config.toml
d_model = 128
norm_eps = 1e-05
rope_base = 10000.0
rope_fraction = 1.0
decay_shape = "linear"
steps = 3321
Each number is 200 + 30 x the weight over its row's rms, rounded and kept within 0 to 999. Layers, rows and columns count from 0. The size before them is the row's rms in percent of the matrix's.

# up: layer 9 MLP up, 320x128, rms 0.21, rows 155-161, columns 64-127
# down: layer 9 MLP down (transposed), 320x128, rms 0.195, rows 155-161, columns 64-127
# gate: layer 9 MLP gate, 320x128, rms 0.207, rows 156-162, columns 64-127
up155,105,174,203,180,217,215,199,197,205,221,176,178,180,193,248,189,162,170,196,191,261,260,214,214,196,239,199,264,239,149,154,247,199,274,188,191,204,217,240,223,219,190,219,186,189,189,195,162,164,192,228,210,218,236,220,238,215,187,200,180,211,190,225,173,160
down155,101,191,192,243,187,137,234,192,225,188,169,194,203,230,172,253,214,219,189,223,222,248,150,206,238,189,192,227,203,128,216,163,176,251,218,171,158,201,199,189,173,188,206,241,230,236,203,219,204,194,170,206,190,200,174,216,190,245,227,205,191,165,183,189,212
gate156,100,152,204,238,197,211,226,160,161,177,208,176,178,212,194,172,168,231,165,188,270,174,152,172,185,160,223,171,208,175,150,193,185,181,175,152,225,244,236,197,192,199,233,196,197,212,186,173,223,233,194,208,191,208,202,195,269,266,235,175,144,225,234,166,190
up156,097,204,175,191,163,165,189,152,220,183,183,196,217,189,164,221,177,157,215,229,197,210,218,185,205,171,220,202,196,205,262,203,246,204,245,158,186,176,190,191,172,132,211,181,233,148,223,205,233,154,215,225,152,248,185,219,191,263,222,237,186,171,166,203,197
down156,097,150,178,194,176,183,215,195,242,211,198,212,212,245,160,204,222,184,195,207,160,174,222,182,210,231,191,188,253,152,259,160,160,136,215,181,177,195,177,241,179,217,261,222,249,186,235,173,165,166,248,196,156,260,206,171,158,212,174,231,187,188,178,183,231
gate157,091,154,206,204,181,201,249,185,133,183,241,185,199,223,233,188,209,152,191,185,162,168,169,236,169,194,239,180,163,220,203,185,231,180,182,195,258,183,192,178,198,222,180,200,203,173,183,203,209,200,247,208,164,201,193,181,213,205,131,157,210,208,225,188,228
up157,093,216,192,178,228,214,231,220,196,189,233,219,199,166,169,194,176,178,171,211,211,207,164,202,169,221,213,198,181,204,190,168,161,157,171,231,205,195,217,234,129,174,155,245,207,233,182,155,147,168,245,220,229,201,136,215,176,229,165,183,127,215,209,264,214
down157,097,224,159,202,185,95,168,201,205,194,195,222,156,150,244,171,171,203,207,281,243,207,167,178,206,184,184,255,222,223,274,170,215,195,217,210,238,261,167,207,200,246,175,159,202,190,184,235,210,197,168,163,217,204,214,234,176,210,172,196,234,215,203,195,221
gate158,097,156,171,176,211,247,276,174,210,170,248,189,170,202,168,169,161,144,193,226,228,216,210,208,227,147,243,168,269,140,213,183,182,248,229,201,171,185,175,137,189,251,209,221,223,168,189,225,233,203,226,204,181,167,179,159,237,148,233,211,176,232,181,164,183
up158,100,188,198,203,205,206,228,197,203,211,166,164,171,259,202,162,158,232,200,183,232,262,130,209,233,152,209,159,211,203,246,220,178,145,187,224,208,195,220,194,233,169,233,193,140,182,167,216,246,155,254,205,201,202,200,236,194,218,196,238,203,290,222,178,203
down158,098,209,230,194,217,188,216,158,227,171,195,184,205,196,240,145,149,187,165,155,215,149,184,160,214,214,217,203,193,201,168,186,240,225,213,222,204,259,185,291,206,120,201,166,186,187,205,213,253,211,257,200,165,158,190,253,207,186,151,242,261,213,180,165,242
gate159,097,236,202,222,146,178,173,140,236,191,229,215,183,208,199,206,188,216,219,172,262,205,241,201,209,218,208,170,191,180,207,197,174,248,198,200,182,263,221,246,216,173,213,174,123,223,206,240,161,139,147,171,136,207,178,185,212,203,182,260,209,189,177,211,215
up159,103,166,235,175,234,230,203,186,226,234,203,170,157,205,237,144,224,131,147,180,209,223,241,237,183,175,205,220,225,222,207,218,227,209,187,211,212,163,176,189,232,214,227,232,202,203,209,196,248,236,234,218,220,189,276,195,226,174,192,186,195,210,237,226,191
down159,101,191,224,181,176,189,141,248,153,173,266,196,206,239,226,145,189,181,210,214,195,218,213,231,181,219,197,123,189,209,176,157,209,200,259,230,193,224,217,230,194,175,197,209,189,203,219,228,214,211,228,222,201,171,210,198,140,192,239,226,189,202,164,206,152
gate160,097,167,159,223,171,196,180,167,186,217,217,197,171,172,221,228,298,228,257,172,193,236,218,235,188,227,171,172,200,223,211,183,253,261,220,193,192,179,173,207,190,214,158,149,237,220,152,162,137,211,212,177,218,204,219,176,187,225,160,179,203,190,217,197,226
up160,104,215,232,194,213,216,254,209,210,189,244,157,200,190,202,196,186,189,191,153,139,225,209,252,192,201,174,209,178,202,188,195,193,175,190,187,237,225,231,215,198,184,159,201,203,195,181,196,147,158,265,153,232,210,166,179,205,248,176,221,183,193,223,134,234
down160,100,173,216,209,202,160,177,241,239,198,168,213,248,203,180,236,198,236,180,186,179,191,218,161,240,218,167,208,199,240,175,174,195,247,240,184,214,166,221,211,188,92,246,210,210,196,215,266,202,138,211,188,171,188,131,178,174,184,222,201,228,154,145,220,165
gate161,098,173,199,167,212,199,201,223,195,159,235,220,181,218,254,200,195,230,198,174,179,174,216,260,250,185,243,172,240,224,220,215,288,241,230,223,203,210,192,239,217,225,197,169,207,190,213,219,205,187,178,204,221,171,184,210,203,161,145,238,227,230,166,226,254
up161,105,172,239,190,203,205,178,197,200,183,222,232,181,245,227,163,189,169,195,197,218,219,191,249,187,201,192,238,187,223,141,252,189,231,171,180,170,203,139,149,168,222,212,192,199,171,237,191,240,235,240,149,205,204,208,196,180,195,259,215,168,158,204,260,161
down161,107,187,229,175,199,193,174,237,173,202,196,162,235,236,155,177,256,187,161,192,227,201,176,253,200,164,188,196,217,219,241,254,243,249,173,230,228,209,227,201,212,186,215,191,211,242,201,135,245,190,210,193,200,236,224,169,216,212,234,200,172,210,233,171,184
gate162,100,231,198,163,205,183,244,238,232,206,161,123,189,207,245,243,269,213,208,170,176,145,225,186,208,254,148,203,229,151,197,198,198,249,190,208,197,164,267,206,213,269,190,203,197,210,195,216,187,201,206,220,179,213,247,192,208,225,208,178,163,190,172,199,205